{"d_model": 96, "norm_place": "pre", "positions": "learned", "bias": "none", "tie_embeddings": false, "init_std_qkv": 0.0735, "init_std_down": 0.00694, "beta1": 0.9, "final_lr_fraction": 0.0, "seq_len": 1024, "doc_mask": false, "z_loss": 1e-05}
Each number is 128 + 24 x the weight over its row's rms, rounded and kept within 0 to 255. Layers, rows and columns count from 0. The size above them is the row's rms in percent of the matrix's.

# layer 6 MLP down, 96x384, rms 0.145, rows 0-71, columns 288-383
size [103 103 105  97 101  97  98  95  96 104 106  95 101  97 105  99 109  92 105 102 102 111  93 107  97 116 101 101  97 109 107  92 103 102  99  95  87  96  97 101 103  95  98  88 100  94  90  94 103  96  96 104  91  97 104  98 104 104  94 108 106  97 100  95 102  94  94 110 105 104  96  98]
[[109 105 112 141 148 148  67  74  99 128 128 109  90 124 130 169 121  97 125 145 134 171 127  95 125 102  93 143 131 138 143 176  77 179 119 162 129 120 184 106 117 116 129 148 138 112 125 138 122 118 119 114 137  81 105 160 159 152 146 111 119  81 115 151 103 121 114 146  78 142 146 154 139 127 131 106 106  99 157 134  95 132 125 119  88 105 124 112 120 142 121 168 121 116 155 143]
 [ 99  99 125 165 127  74 110 155 146 114 118 132 115 100 125 137 180 140 129 130 143 152 106 135 104 150 151  64 130 127 129 156 127 125 121 126 121 159 131 121 154  97 123 140 152 102 131 136 105 145 157  97 105 123 160 148  84 117 163 147 146  93  73 136 132 141 101 101  98 130 102 156 105 149 124 133 134 145 142 170 127  90 147 106  77 171 129 120 109 128 129  83 111 135 115 109]
 [132 165 129  49 115 108 120  93 140 116 103 123 154 133 155  93 120 121  99 114 151  91 132 104 162 128  91 102 143  83 110 179 121 152 105 147 118 126  98 160 139 124 128 114 127  97 140 134  97 145 120 144 117 118 132 175 115  95 105 114 177  95 154 105 133 108 129  99 125 165 147 105 112 125  94 111 138 172  82 124 118 152 122 139  94 100 119 139 143 134 125 169 127 140 179 109]
 [125 122 121 142 110 121  97 118 154 119 144 133 113 115 102 113 135 117 167 147 127 125 147 157 103 150 134 205 116 107 155 176 170 143 103  80 134 134 101 154 134 112 129 104 167 120 114 152 120  98 134 136  86 116 104 105 179 176 149 141  66 100 164 126 139 142 182 113 151 121 140 178 128 113 135 172 121 109  92 147 156 133 152  84 104 121 138 109 128 107 119 129 139 137 104 165]
 [123 177 114 116 120 142 113 124 168 141 109 118 127 118 124 155 134 120 161 111 128 122 119 134 126 138 153 126 114  76 119 138 109 128 117 132  78 110 112 120 121 122  96  84 142 169 159  93  80 150  89 175 106 161 130 118 144 113 145  76 141 138 131 138 149 103 165 152 111 119 141 146 129 101 131 153 142 111 122  81 148 144 138 124 149 106 100 122  99 143 118 101 162 131 131 114]
 [149 142  84 107 142 136 118 164 109 141 139 147 131 159 118 165 108 142 178 145 155 111 122 173 154 126 137  94 160 116 192  63 112 103 123  64 128 114 153  88 126 128  86  80  97 152 183 108 145 139 117 157 135 132 137 116  78  96 149 140 130 168 123 122 136 104 146 162  92 106 125 146 129 169  85 137 135 135 127 118 160 127 135 117 132 123 112  94 118 111 116  96 117 119 164 155]
 [114 109 121 113 119  61 137 123 172 119 148 126 122  88 117  99 103 153 153  99 116 139 131 156  82 129 131  96 160 197 140 144 126 119 106 137 152 112 141  84  91  90 152 133  88 124 121  94 141 126 144 142 154 154 114 141 139  78 143 101 134  96 112  78  89 128 164 145 122 109 126 184 131 161 140 155 161 111 115  68 171 113 121  99 105 129 148 140 138 148 127  99 104 125 122 168]
 [136 138 120 104 146 141 133 130 148 126 159 106 151 132 158 150 134 177 156 156 130 134 136 129 111 117 110 154 100 116  93 105 152 125 128  89 108  99  75 149 145 111  94 149 109 172 111 113 178  83 159 145  89 118 109 125 135  31 115 142 157 162 103 100 152 124 122 126 137 102 127 114 124 108 103 110 116 133 123 131  90 145 123 126 115 109 147  64 147 139 100 129 151 148 125  89]
 [154 136 124 136 127 112 158 112 124 140 124  99 166 128 162 126 129 126 130 165 109 133  94 145 161 121 126 139 120 130 114 201 131 110 126 123  98 104 128 110 121 129 112 141  97 154 116  87  89 135  61 130 107 106 137 141 156 101 131 111  85 145 119 144  97 151  82 101 152 119  91 128 146 146 125 131 105 103 108 105 128 140 145 131 125 115  92 186 132 135 129 139 119 125 128 105]
 [148 152 148 107 143 121  57 146 146 109 141 158 151 132 109  98  76 144 141 117 156  92 122 117 155 158 161 109 103  96 175 168  83 138 135 166 149 145  95 124 128 135 144  91 145 125  83 125 124 159  98 167 125 122 151 159 141 124 123 152 144  40 113  94 144 119 113  98 141 136 149 151 118 108  76 162 119 140 119 127 123  91 120 161 113 157 153 161 124 113 119 155 129 140  79 142]
 [134 138 126 152 154 107 153 101  79 134 138 121 116  97 134 139 117 146 123 166 129  83 129 135 148 142 109 150 115 132 142  67 113 136 150  95 148 143 157 135 125 123  92 178 112 121 136 158 128 120 158 147  93 139 118 146 175 131 175 146 107 161  99 100 145 122 184 202 129 128 149  88 115 129 160 128 116 144 136 143 117 143 107  93 155 113 115 126 109 148 126 127 129 108 102 114]
 [127 111 120  91 119 148 137 157 119 158 113 126 106 128 123 102 159 153 126 147 110  80 148 127 125 107 122 151 165 162 131  95 142 133 124 149 138  90 138 110  85 129 139 157 104 116 155  91 105 162 139 122 122  75 148 177 124 111 126 108 125 139 134 138 157 139 139 144 154 140 125 109 123 148 163 110  90 184 141 108 125 134 114 152 142 130 116 132 130 143 121 121 154 137 118 103]
 [148 117 126 131 130  95 196 117 118 136 111 129 136 159 107 149 145 157 147 102 138 153 124 141 144 138 147 157 100 113 180 149  74 162 134 168 109 132  85 123 130 128 164 135  94 107  75 132 144  86 169 129 145 107 176 153  92 115  76 138 168 153 119 116 136  99 139 130 115 136  94 130 144  91  71  72 135 155 134 154 125 147 136 133 136 117 155 124 156  84 114 145  94 119 110 139]
 [140 146  83 128 131 177 155 138 130 116 114 146 120 116 138 169 134  96  97 112 175  84 147 142  91 136 120 128 154 140  96 132 165 168 112 142 169 139 135  78 171 132 156 134 153 165 179 130  83  91 136  99 157 106  95 115  87 160 159  80 131 130 104 133 108 122 124 132 143 149 155 108 140 153 107 139 146  67 106 184 141 130 102 125 108 120  54 153 154 158 128 117 117 136 138  99]
 [112 129 122 105 144 111 130 140 106 141 113 132 126 101 146 134 132 161 139 152  97 175 117 105 110 114 167 142  96 114 144  97 191  96 114 147 172 123 126 157 147 122 137 124  73 139 121 100 141 122  91 145 157 102  80 135 148 124 100 128 128 146 161 120  62 132 150 201 128 113  87  93 146  81 107 168 118  84 129 134 144 124 111 124 124 136 149 110 101 167 138 129 164 128  85 150]
 [145 106 135 130  81 168  99 129 112  99 105 108 154  91  87 131 117 151 106 132 123 130 146 138 126 133 174 125 156 149  88 138 135 103 147 112  98 107 152 137 127 144 136 136  83 108 116 144 156 113 136 127 149 174 142  63 162 114 139 143 148  73 135 121 104 129 151 139 125 139 160 171 153 144 127 155 153 128 117 102 176 127 105 151 177 159 160 146 121 109 127 131 100 128 134 131]
 [143 150 146 113 118 175 113 137  99 155 147 115 139 142 132 148 123  98  74  81 108 124 147 122  90 114 123 166 117 113  78  92 146 153 146 125 138 166 120 159 165 111 145 100 166 109 138 130 106 123 154 128 149 120  83  72 101 193 121 131 166 174  65 142 139 137 118 173 126 121 134 137 130 115 144 134 124 119 107 124 116 157 134  99 128  98 124 123 134 120 121 137 160  69 114 157]
 [120 133 110 136 120 100 123 124 158 102 165  80 145 128 118 119 146 119 107 129 100 148 142  92  92 161 119  98 117 162 109 143 133 166 126 119  83 145 116 135  95 126 178 100 153 113 111 180 132 132 129 158 105 106 122 146 122 152 105 144 118 129 142  98 112 119 130  92 129 141 152 160 140 132 111 127 145 102 140 116 118 141 151 116 129 106  85 177 173  86 148 105 126 120 153  97]
 [109  92 159 175 132 145 114 143 129 121 128 116 111 122 132 129 110  98 116 109 113  20 124 107 109 139 122 170 106  84  84 135 114 125 144 101 136 162 120  97 149 130 106 130 180  77 113 121 101 133 158 131 139 150 153 161 119 149  91 131 154 181 114 148 117 108  96 122 176 132 144 114 111 149 164 163 137 120 150 160  90 101 142 141 155 207 174 132 157 149 125 134 119 113 140 104]
 [143 146 116 184 141 155 147 114 118 103 141  96 106 142 130 130 149 145 124 157 132 110 118  94 165 144 100 159  77 158 164 116 126 115 106 118 139 118 172 132 145 161 116 162 117 112 156 153 158 102 164 123 100 120  61 129 140 119 144 116  70 188 101 142 126 139 120 112 141  93  99 132 108 103 155 123 145 140 159 135 168 117  89 135 105 163 134 137 117 116 111 133 113 131 102 109]
 [117 123 128 134 125 120 109 138 158 107 149  97 122 136 140  88 115 101 103 127 111  87 109 145 152 142 145 169 150  68  81 189 137 113 100  88 111 130 117 123 117 159 134 169 149 102 156 130 158 131 201 157 124 150 166 156 163 183 114 143 133 116 141 163 158 112 164 130 145 132 161 150 113 144 166 119 155  98 130  95 128 121 114 131 125 199 114 125 104 148 135 151 104 166 129 135]
 [117 133 106 104 142 148 116  90 134 125  73 175 152 160 134 127 111  86 149 114 130 176 135 127 152 106 115 102 109 168  80 145 138 118 156 166 175  98 142 127 132  98 114 148  65 110  95 148 134 140 153  83 112  86 206 106 160 142 142 130 131 100 162  99 122 152 107 196 102 122 101  62 159 138  84 163 166 130 106 139 137 131 122  88 153  88  81 136 141 127 113 178 139 111 137  86]
 [140 125 202 144 140 120 146 120 141 144 133 155 133 124 140 127 111 123 126 107 132 121 144  73 161 128  96 149 169 140  93 114 137 165 140  98 108 107 106 129 135 105 148  99 134  89 118  98  96 149 180 109 134 118 164 181 106  82 127 153 171 120  89 113 129 115 159 128 111 120 162 188  99 122 101  86 153 149 129 112 123 143 119 111 179 163 164 103 104 113 116 109 159 115 144 133]
 [132 111 128  95 129 152 133 102  96 142 120 143 120 125 101 150 156 154 117  87 136 210 140 148 131 126 153  87 132 138 142  74 145 133 104 136  75 115  78 138 125 154 139 135 127 129 159 144 145  82 118 139 113 144 195 127 138 178 172 127 132 190 165 121 149 150 144  52 107 129 100 108 152  92 123 116 159 100  96 134 125 158 126 119 120  76 171 146 143 135 133 139 124 139 103 137]
 [120 139 149 132 144 145 134 201 140 104 156 100 122 112 128 129 138 154 121 176 132 102 104 111 124 139 135 108 130 107  79 151 117 123 127  71 113 126 156 129 116 136 135 141 128  86 117 144 110 126 167  98 116 144 200 127 126 165 128  92 134 253 173 110 112 108  95 155 123 128  98 147 128 144 120 139 144 133 131 131  89 100 132 136 142  80 140 131 145 105 113 149  99 107 148 133]
 [134 142 118 133 139 146  81 143 181 131 130 134 115 113 154 143 141 154 106 164 131 120 158 120 106 157 145 127 163 124  91 109 174 108 119 114 122 106 117 121 127 161 170 135  90 162 144 166 124 129 138 132 133 163  65 136 124 115 104 143 113  81 178 137 112 175 144 116 107 133  88 129 146 128 140 119 142 121 130 119 136 120 114 139  89 152  84  89 105 149 116 167 117 102  85 125]
 [ 95 124 123 147 128 139 111 129 125 104 139 152 107 131 147 112 162  57 140 158 146 163 139 159 137 127  96 123 195 140 125 136 101 115 126 163 143 127 140 117 121 180  85 129 185 121  85 120 147 102 105 133 127 129 131 113 110 129 157 119 130 158 151 105 160 158 155  92 167 138 155  90 163 169 147 158 119 141 141  92 142 109 146 179 141 101  88 136 120 141 129 135 119 146 115 163]
 [141 111  93 146 170 137 172 100 115 103 159 129 162 137  99  85 122 101 162 198 152  70 129 140 162 129 128  89 119 114 105  88 108 119 140 137  73 118 125 155 160 152 118 112 124 140 146 115 101 155  97  88 105 179 173 156 158 158 135 112 154 128 142 167 125 137 104 125  94 121 122 141 137 165 128 132 162  85 109 137 122 144 193 154 131 149 110 125 103 130 154 185 129 146 111 103]
 [101 154 143 131 103 123 129 132 149 122 133 154 142 157 137 108 133 156 142 157 130 188 122 158 131 116 111 157 148 108 141 145 155 143 128 152 149 129 102 150 170 128 154 133 167 130 129 105 104 105 136 108 134 176 149 104 106 139 162 155 102 113  99 109 130 109 128 110  75 150  94 134 139  94 142 137 103 109 140 136 107 131 115 142 127 175 128 132 119 111 142 102 116 143 161  89]
 [133 124  97 124 143 159 116 130 133 149 121 131 108 138 100 150 152 139  98 134  82 131 132 120 122 142 149 112 132 137  88 119 156 101 110 119 139 163 137 148 120 115 160 163 161 152 102 131 119 162 156 119 134 140 116 145  97 133 118 117 109 195 135 109 121 120  98 176 121 126 175 142 126 121 112 145 164 122 141  96 150 125 104 168  98 158  93 132 103 114 135 159 157 142 109 133]
 [ 98 152 104 120  96  96 133 117  92 130 157 162 128 140 121 137 106 104 138 135 125 145 117  98 173 115 105 177  91 162 103  68 123 115 156 122 120 112 158 142 131  98 106 122 128 115  92 156 159  79 173 138 103 102 150 201 110  98 107 123 147 137 119  85 183 116 175 124 126 113 126 145 132 120 127 127 145 153 101  82 107 135 120 122 128 124 152 131 122 156 123 105 143 124 151  85]
 [150 157 141 117 118  99 142 154 136 106  87 103 121 160  88 125 106 171 124  95 141 119 110 157 130 152 109 134 115 128 142 122 125 126 156  95 110 146 165 135 137 118 126 155 113 170 192 156 124 161 108 114 121 116 166 150 149 155 127 121 146 130 117 101 129 133 144 134 132 151  97  90 120 133 168 135 140 136 114  88 128 117 139 148 141 107 151 146  94  88 128 103 135 103 112  98]
 [166 143 130 146 125 147 127 111 122 140 110 139 105 133 133 155  84 155 150 132 119 102 138 137 129 130 141 112 147  97 122 117 145 123 103 135 152  88  88 153 120 105 118  58  79 127 147 100 145 108 171 134 131 167 132 103  87 141 139 140 104 159 143 144 142 115 131  88  93 131  98 135 129 134 120 160 129 125 123 140 111 116 167 147  91 120 146 121 110 146 132 139 168 163 117 147]
 [134 125 146 111 137  91 101 140  99 120 118 125 128 143 128 123  92 150 133 142 124 105 137 126 115 119 126 160 186 106  93 168 140  99 140  78 132 135 141 141 130 110 202 114 173 137 115 133 132 120  88 199 124 132 133 159 142 105  62 117 144 110 147 152 129 160 138  80 127 118 158  98 131 130 132  93 134  72 125 129 109 130 118 152 116 146 103 152 155 146 128 106 165 130 119 118]
 [129 135 106 145 126 109 108 152 126 121 127 116 112 151 108 126 122 162 167 125 119  73 127 113 136 120 176 140 117 155 119 162  93 136 129 131 168 114 201  98 108 103  99 145  66 145 116 138 114 131 151 131 179 176  99 125 111 133 110  95  83 156 140 119 120 137 110 112 125 147 103 137 139 129 154 155 100 119 126 148 167 123 153 104 127 135 130 127 138 108 153 108 135 116 139 106]
 [113 121 160  91 140  98 141 154 139 114 117 120 128 155 148 105 168 135 126 148 130 120 122 119  87 137 103 163 111  62 180  88 120 102 122 121 128 137 137 109 114 103 170  90 172 152  97 148 148 135 114 135 111 121 131  83 106 159 159 124 143 157 120 177 124 167 116 122 157 141 107 154 144  61 121 113 145 139 116 144  91 151  97  95 150 135 135  93 139 152 111 101 127 111 138 111]
 [ 97 138 128 159 120 103 123  93 116 163  85 114 143 160 153 143 129 128 166 125 118 137 114  86 136 114 172 157 126 136 125  77  99 161 105 119 125  80 146 152 122 157 107 140 123 123 139 198 165  94  94 118 127 144 167 159 141 120 199 135 130 115 115 123  68  80 139 100 127 130 118 162 121 165 131 128 160 183 100 123  98 117 189  97  62 129 133 168 173 141 112 154 122 113 137 161]
 [149 112 147 175  93  76  92  94 171 115  96  71 137 143 124 148 127 164 177 159 146 146 145  96 143 134 134 137 105  88 151 135 131  97 113  74 153 110  87 113 136  92 121 141 127 150 121  93  91 163 136 157 134 152 131 103 111 133 127 135 129 145  96 162 128 115 144 168 133 110 126 131 129 102 138 142 127 137 164 175  77  84 173  93 101 120 125 136 140 106 125 115 113 143  99 182]
 [166  99 107 118 104 125 163 164 119 112 129  96 139 140 155 130 120 135  97 142 124 188 159 109  94 153 163 150 120 116 144 137 114 152 159 148 169 141 149 115 116 109 134 197 156 132 129  80  94 104 120 120 114  99 115 153 127 175 120 103 108 187 130 139 153 112  80 125 153 129 125 109 124 100 138 112 130 105 145 120 116 107  96 142 127 124 134 129 119  97 143 129 141 102 134  83]
 [128 162  97 182 146 143 132 134 142 139 146 112 148 107 134 174 125 156 134 148  83 132 118 122 105 108 143  68 128  89  96 155 117  94 151 146 153 150  87 126  90 149 111  99 119 129  78  90 133 162  94  92 147 152 110 144 138 106 137 132 104 134 144 132 179 154 124 107  95 122 117 108 100 127 152 117 106 113 156 125 127 134 148 140  93 154 121 156 123 136 134 132 126 163 148 144]
 [140 117 128 172 149 161 130  96 133 105 146 109 137 132 132 172 115 124 152  74 136  94 117 126 116 116 146 140 113 105  77 103 137  83  88 133 110 124  97 142 118 147 113 121 141 146 156 136 145 170 125  74 116 138 172 107 113 139 186 115 147 121 155 164  75 133 136 134 130 120 146 103 150 164 161 141 134 187 122 113 119 147 182 142 167 140 124 121 135 103  96 142  85 153 113 177]
 [157 105  94  98 111 124 106 122 169 137 133 126 104 111  95 105 156 150 110 125 109 147 126 138 130 133  81  79 118 152 129  95 145 129 114 177 103 141  99 151 122 107  68 152  97 138 116  97 120 111 132 112  83 143 132  59 136 129 129 159 133 162 113  81 117 123 111 127 159 125 154 127 136 122 102 149 104 154 148 139 114 110  94 119 108 132 134 118  95 156 112 113 108  88 121 135]
 [127 155 140 120 120 119  82 150 154 156 139  73 118 136 134 123 183 115 139 150 149 120 117 176 154 141 124 138 130 159  87  83 105 107 112  98 169 154 128 117 143 181 126 127 128 104 166 147 163 122 139  97 124 139  93 170 118 117 153 144  98 151 115 167 119 131 127  98 124 124 108 146  99 160 104  82  93  86 127 142  96 172 106 119 119 141 130 120 127 128 131 118  97 168 114 122]
 [116  90 123 111 138 132 128 166 138 166 126 157 141 117 156 131 144 169 129 108 145 129 137 119 146 115 110 116  67 101 150 123 118 123 120 144 118 135 133 109 123 131 122 130 110 135 164 102 154 130 122 175  93 147 119 163 108 144 115 154 135 129 105 111 195 125 165 124  75 146 133  93  97 139 172 132 125  34 114 154 103 133 114 148 120 113 101 125 156 105 132 118 118  94  69  87]
 [114 128 100 161 115 104 126 139 126 119 141  88 142 133 114  95  85 140 129 135 140 117 131 104 131 124  98 153 133 128 125 193 168 135 127 157 153 137 142 136 127 147 134 152 131 161 116 132 134 113 110 112 124 141 126 113 118 114 101 106 138 174 122 136 143 103 130 136 104 149 162 104 127 100 134 138 101 129 175 129 202 133 174  93 109 126 125 106 124 141 108 109 124 164  94 107]
 [139 103 159 102 122 114 140 144 126 133 126 107 160 133 121 145 110 148  89 121  80 169 117 132 105 138 126 131  98 110 158 167 126 145 120 138 115 125 144 155 139 120 153 156 183 122 142 106 172  83 105 132 117 131 119 105 107 173 121 113  93 117 121  90 151 124 129 133 121 146 157 107 119 111  84 139 126  82 144  90 123 117 103 131  94 114 196 124 155 121 135  98 129 114 152 133]
 [145 112 144 160 128 143  98 166 151 127  98 133 139 110 140 113 114  89 128 127 119 117 106 157 114 128 103 201 172 108 136 136  81 141 148  92 187 115 143 112 135  81 114 117 140 108 102 139 127 163 146 112 167 137 132 146  64 106 104 102 154  81 118 163 103 135 127 156 131 115 127 183 117 127 149 126 141 128 122 118 159 126  89 139 147 138 140 129 118 102 115 171 129 140 117 165]
 [144  95 132 122 145 176 134 126 130 132 115 135 136 134 164 135 110 115 126 124 127 100 117 140 143 164 136 125 145 127 101 107 114 153 147 105 102 132 121 157 133  99 136 160  96 128 107 196 125 151 178 149 124 166  75 111 123 124 138 114 176 125 149 128 129 110 123  76 113 131 137 133 107  84 139 120  88 129  97 133  99 116 154 111 126 136 127 159 124 136 112 102 148 101 117 122]
 [124 125  97 133 116 147 179 128 153 118 100 105 133 143  92 178 127  98 130 180 151 133 119 159 110 104 177  70 142 178 146  93 112 124 126 176 154  92 129 147 174 134 114 139  80 170 130 122 116 149 159 101 137 138 114 136 102 133 110 132 104 176 173 110 135 136 111  74 116 105 113 132 145 168 147 131 133 127 159 131 176 134 117 130 118 102 144 129 128 124 156 147 130 124 138 100]
 [131 123 140  83 144  94 153 122 129 142 126 142 140 142  86 147 116  73 110 105  97 146 110 142  88 124 103  94  99 142  93 126  98 146 124 131 139 109 164 100 133 133 151 179 104 152 168 126 129 143 119 114  96 113 149 130 131 138 127 141 116 148 148 153 144 131 108  86 124 131 134 156 109 123 157 117 122 112 123 104 112 151 118 127 154 169 127 132 159 109 100 123 134 124 133 110]
 [ 96 123  98 119 136 129 119 149 172 110 143 142 116 138 121  90 125 140 136 138 114 151 106 107  94 128 156  89 137 116  91 192 105 135 134 156 148 112  85  94  90 153 111 125 149 123 189  93 128 131 134 148 125 178 109 181 129 126 126 151 151  58 110 140 145 102 127 149 153 114 153 186 192 177 114 122 131 137 169 146 113 112 124 125 115 163 166 108 164 140 123 119 140 128 112 135]
 [148 124 149 156 107 114 154  92 131 116 133 167 121  97 151 143 152 136 116 105  92  88 115 120 120 103 149 136 159 153 141 159 116  99 116 111 142 122  98 129 118 159 130 137 169 104 122 116 123 106 140 117 114 113 169  92 110 119 122 135 151 103  76  90  66  90 146 139 136 123 113 116 130 136  70  80 134 123 112 110 152 109 158 125 195 106 104 132 142 148 132 158 128  97 110 125]
 [132 125 137  91 122 140 130 133 115 144 126 146 134  96 141 142 166 129 163 130 101 125 124 161 129 120 115 142 136 168 145 109 176 125 127 116 114 132 104 119 123 133 125 140 119  93 119 112 155 128  86  96 122 121 177 124 120 141 139 134 132  86 153  69 108  77 124 107 102 138 123 105 119 135 119 137 126 123 144 132 119 114 147 146  98 102 159 125 179 161 148 125 113 112 157 120]
 [137 145 122 118 137  97  86 135 126 152 134 137 137 130 107 118 148 133 140 101 169 116 151 115 164 127 157 108 123  89 130 107 101 137 118 106 125 122 146 153 159 104 119 104 146 135 217 130 118 142 158 147 155 130 133 165 133 155 119 131 145  78 125 136 133 111 109 146 131 136 101 139 120 123 119 146 123 181 124 135 169 126 154 117 123 132 108 142 114 107 122 117 121 170 186 143]
 [164 115 115 105 114 138 161 107 155 107 139 149 133 133 116 113 163 114 118 114 153 111 130 157 111 131 157  38 115 160 166 184 109 103 137 157 115 115  97 144 141 143 121 125 109 120 117  97 148 151 132 103 122  97 126 151 113  95 132 143 107 145 135 153 132 100 113 158 139 152  87 112 155  95 138 140 125 117  97 140 192 151 136 164  97  96  92 132 166 158 154 133  88 125 127 116]
 [123 107 121 136 132 149 147 146 116  87 137 117 102 101 152  84 111 211 102 120 145 133 113 100 112 113 114 113 155  90 132 157 128 124 151 166 136 103 119 148 137 138 108 158 111 153 136  96 115 159 101  85 161 160  76  83 148 136 126 116 118  85 147 150 156 130 117 136 153 118 113  83 120 181 134 127  99 132 180  98 202 176 135 135 118 122 125  93  97 120 143 124 114 105  91 159]
 [134 130 101 127 126  84 145 139 142 107 111 110 122 123 119 118  98 109 141 132 129 118 107 126 140 138 125  68 166 147 202 128  91 104 130 153 105 138 185  93 129  98  89 143 156 156 112 135 125  86  94 120 152 119 165  99 153 135 140 113 110 171 151 126 162 141 135 150 132 115 120  94 149 130 151 155 136 140 106 167 139 121 111 104 145 122  98  63 119 129 154 109 147 128 141 127]
 [121 121 155 161 157  85 114 113 137 106 149  88 148  94 138 143 115  84 136 133 101 164 135 159 158 132 143 159 103 136 151 201 116 103 139 128 133 143 151 123 116 132 129 116 120 102  86 115 141  97  97 105 137 136 121  97 127 160 140 122 109 109 117 117 107 147 174 120 108 148 123  96 139 107 127 131 113 126 161 102 109 107 124  85 131 117 130 127 148 104 128 132 164 140 128 206]
 [107  96 120 149 131 133  65  79 113 122  98 151 107 101 115 124 133 134 103 129 156 124 135 147 126 144 134 182 120 146 138 147 153 133 119  86 117 130 115 110 123 114 105 136 148  89  93 187 152 108 111 152 113 152 140  71 174  84 133 131 179  67 124 116  98 143 136 119 153 125 167 160 109  92 151  99 110 149 138 124 142 122 114 110 155 156 117 119 144 134 142 133 163 146 117 147]
 [130 108 120 136 152 143 133  92 117 105 120 141 145 129 139 132 153 136 119 121 116  56 130 102 148 117 131 166 180 163 135 185 137 151 103  85 148 137 170 128 118 148 104 111 156 162 150 128 177 139 131 119  99 130 153 119 120 139  72 132  96  71 159 146 135 133 104 165 149 132 160 137 112 125 133  69 120 126 120 141  71 127 136 133 176 125  93 130 113 126 125 157 119 132 115 141]
 [120 146 127 134 138 121 160 139 122 158 108 105 151 164 109  67 136 123 129 131 133 127 126 108 134 135  99 143 148  93 118  98 132 154 125 146 131 147 168 130 112  68 115 103 138 126  92 125 134 143 127 127 112 118  93 114 118 144 111 100 124 145 111 147 142 131 106 137 153 131 131 206 148 145 121 122 129 113 180 133  93 124 158 107 100 109 140 171 155 136 119 120 147 138  93 120]
 [ 98 126 136 147 157 168 127 101 100 123 123 106 144  96 125 146  91  38 144 143 134 147 122 122 120 118 142 114 147 126 147  56 107 105 131 143 147 162 112  95 131 111 144 154 122 120 155 133 140 121 119 143 141 106 104  88 142 113 123 124 116 109 134 151 135 154 145 123 126 128 132 154 105 112 116  91 107 148 140 140 193 126 140 126 130 142 167  87 108 130 139 129 111 148 133 164]
 [116 115 147 112 106 132 123 128 121 134 130  91 112 143 135 154  83 166 138  80 177 145 143 115 133 130 134 164 130 125 137 126 110 113 135 125 110 119  87 116 137 185 113 143 123  97 143 131  97 149 171 154 117 151 128 150 139 122 152 149  98  50 126 146 147 158 181 147 117 134 135 140 134 119 131 124  78 128 144  93 128 116 139  96 124 133 159  95 125 126 145 123 129 131  86 150]
 [140 144 144 148 112 146 144 152 154  99 139 134  88 135 107 113  80 205 106  98 154 163 141 136 119 125  81  85 122  71 121 111 159 129 154 171 143 107 125  93 131 147  98 110 120 150 171 112 128  92 124 183 129 137  80  93 139 110  66 118 124 105 170 149 149 135 133  99 132 108 145  92 159  94 153 175 110 136 129  58 120 122 105 162 134 165 123 143  94 165 114 138 135 106 105 154]
 [148  96 131 121 123 147 127 165 137 140 113 176 120 123 136 129 131 154 100  78 183 121 128 135 135 129 137 111 125 172 137 107 188  87 133 143  95 142 120 135 140  98 177 117 107 119 105 143 167 146 169 135 100 110 155 159 147 143 183 145 133 114 130 162 135 121 107  97  90 100  90 171 109 136 125 130 154 134 115 156 148 120 147 152 104 141 175  96  86  96 127 143 133 117 118 132]
 [126 160 138 143 111 146  96 133 120  96 121 119 128 104  96 148 110  78 129 135 141 122 135 153 160 142 110 107 147 106 147 191 155 132 157 136 157 132 150 115 106 118 107 107 122 128 124 116 129 113  85 170 108 149  96 161 138 159  69 152 148  81  79 137 108 130 128 119 142 116 183 133 118 165 161 115 127 115  94 155 115 127 100 156 124 155  79  90 105  86 133 144 154 134 139 108]
 [122 143 118 103 121 111 135 124 143 128 145 127 122 146 154 155  80  83 140 151 128 154 139 145 140 136 113  90  99 182 157 131 161 114 116 162 124 134 114 103 103 124 154 157 109 106 160  78 117 119  82 147 129 108 146  99 102 110  93 122 121 136 114 102 119  99 102 100 189 129 146  95 141 157 109  57 134 146 130 158 148 147 141 177 163 166  90 100 128 104 122 151 155 141 117 138]
 [100  95 118  76 163 129 122  73 141 143 113 120 136 141 156 126 111 116 155 118 107 110 132  92 122 119 146 122  90 132 176  66 150 137 121 196 121 113 134 156 128 160 118 149  96 154 120 153 141 152  94 139 145  93 136 175 111 115 140 114 120 198 108 127 110 142 117 157 117 146 164 118 120 152 181 140 155 144  90 108 164 124  95 109 124 139 112 147 106 163 141 142 163 110 149 160]
 [125 156 162 129 111 131 156  92 147 112 117 128 129 120 140 108 116 106 125 123 125 141 127 135 159 120 132 110 117 145 131 133 144 133 121 115 145 129 106 128 112 159 153 147 115 168 120 128 146 173 120 132 133 117 118  71 132 126 110 113 144  96 122 149 172 133 154 144 116 146 125 122 133  87 147  85 126 141 161 157 170  94 125 129 143 138 105 160 144 130 137 107 122 134 115 157]
 [115 122 137 158 135 175 191 121  57 124 122 168  92 127 143 112 151  68 114 112 102  65 142 139 150 147 138 121 154 153 121 117 141 147 114 126 126 132 166 174 133 145  71 133 130 122 148 186 128 147 130 104 137 106 100 157 120 102 119 104 150  98 133 118 120 146 104 142 151 117 116 103 110 126 120 135 157 132 129  90 121 137 122 153 164 130 138 147 106 142 107 126 113 123 102 111]
 [120 131 148 112 121  94 147 135 114 139 168 146 134 103 125 117 105 113  66  97 131 152 135 105 144 152 111 122 112 128 148  98 101 144 158 114 146 132 159  85 163 146 107  69 155 120 111 113 122 110 119 126 129 119 118 136 130 120 129 141 129 157  80 149 100 133 125 126 151 154 139  97  98 140 131 123 152 119 126 137  93 161 106 137 159 105 159 145  95 125 110 122 121  67 152 161]
 [145 124 123 146 131 123 143 116 127 111 130  99 117 133 118 147 154 134 115 135 107 145 152 108 134 121 145  80  94 137 158  76 133 141 117 129  83 132 107 138 112 125 123 150 158 147 103 109 155 103 107 118 116 117 154 107 131  98 128 113 148 152 145  87 112 141 134 114  97 124 106 112 115 123 144 118 152 145 146 151  68 156 112 121 160 121  95 187 120 139 119 149 119  92 121 109]]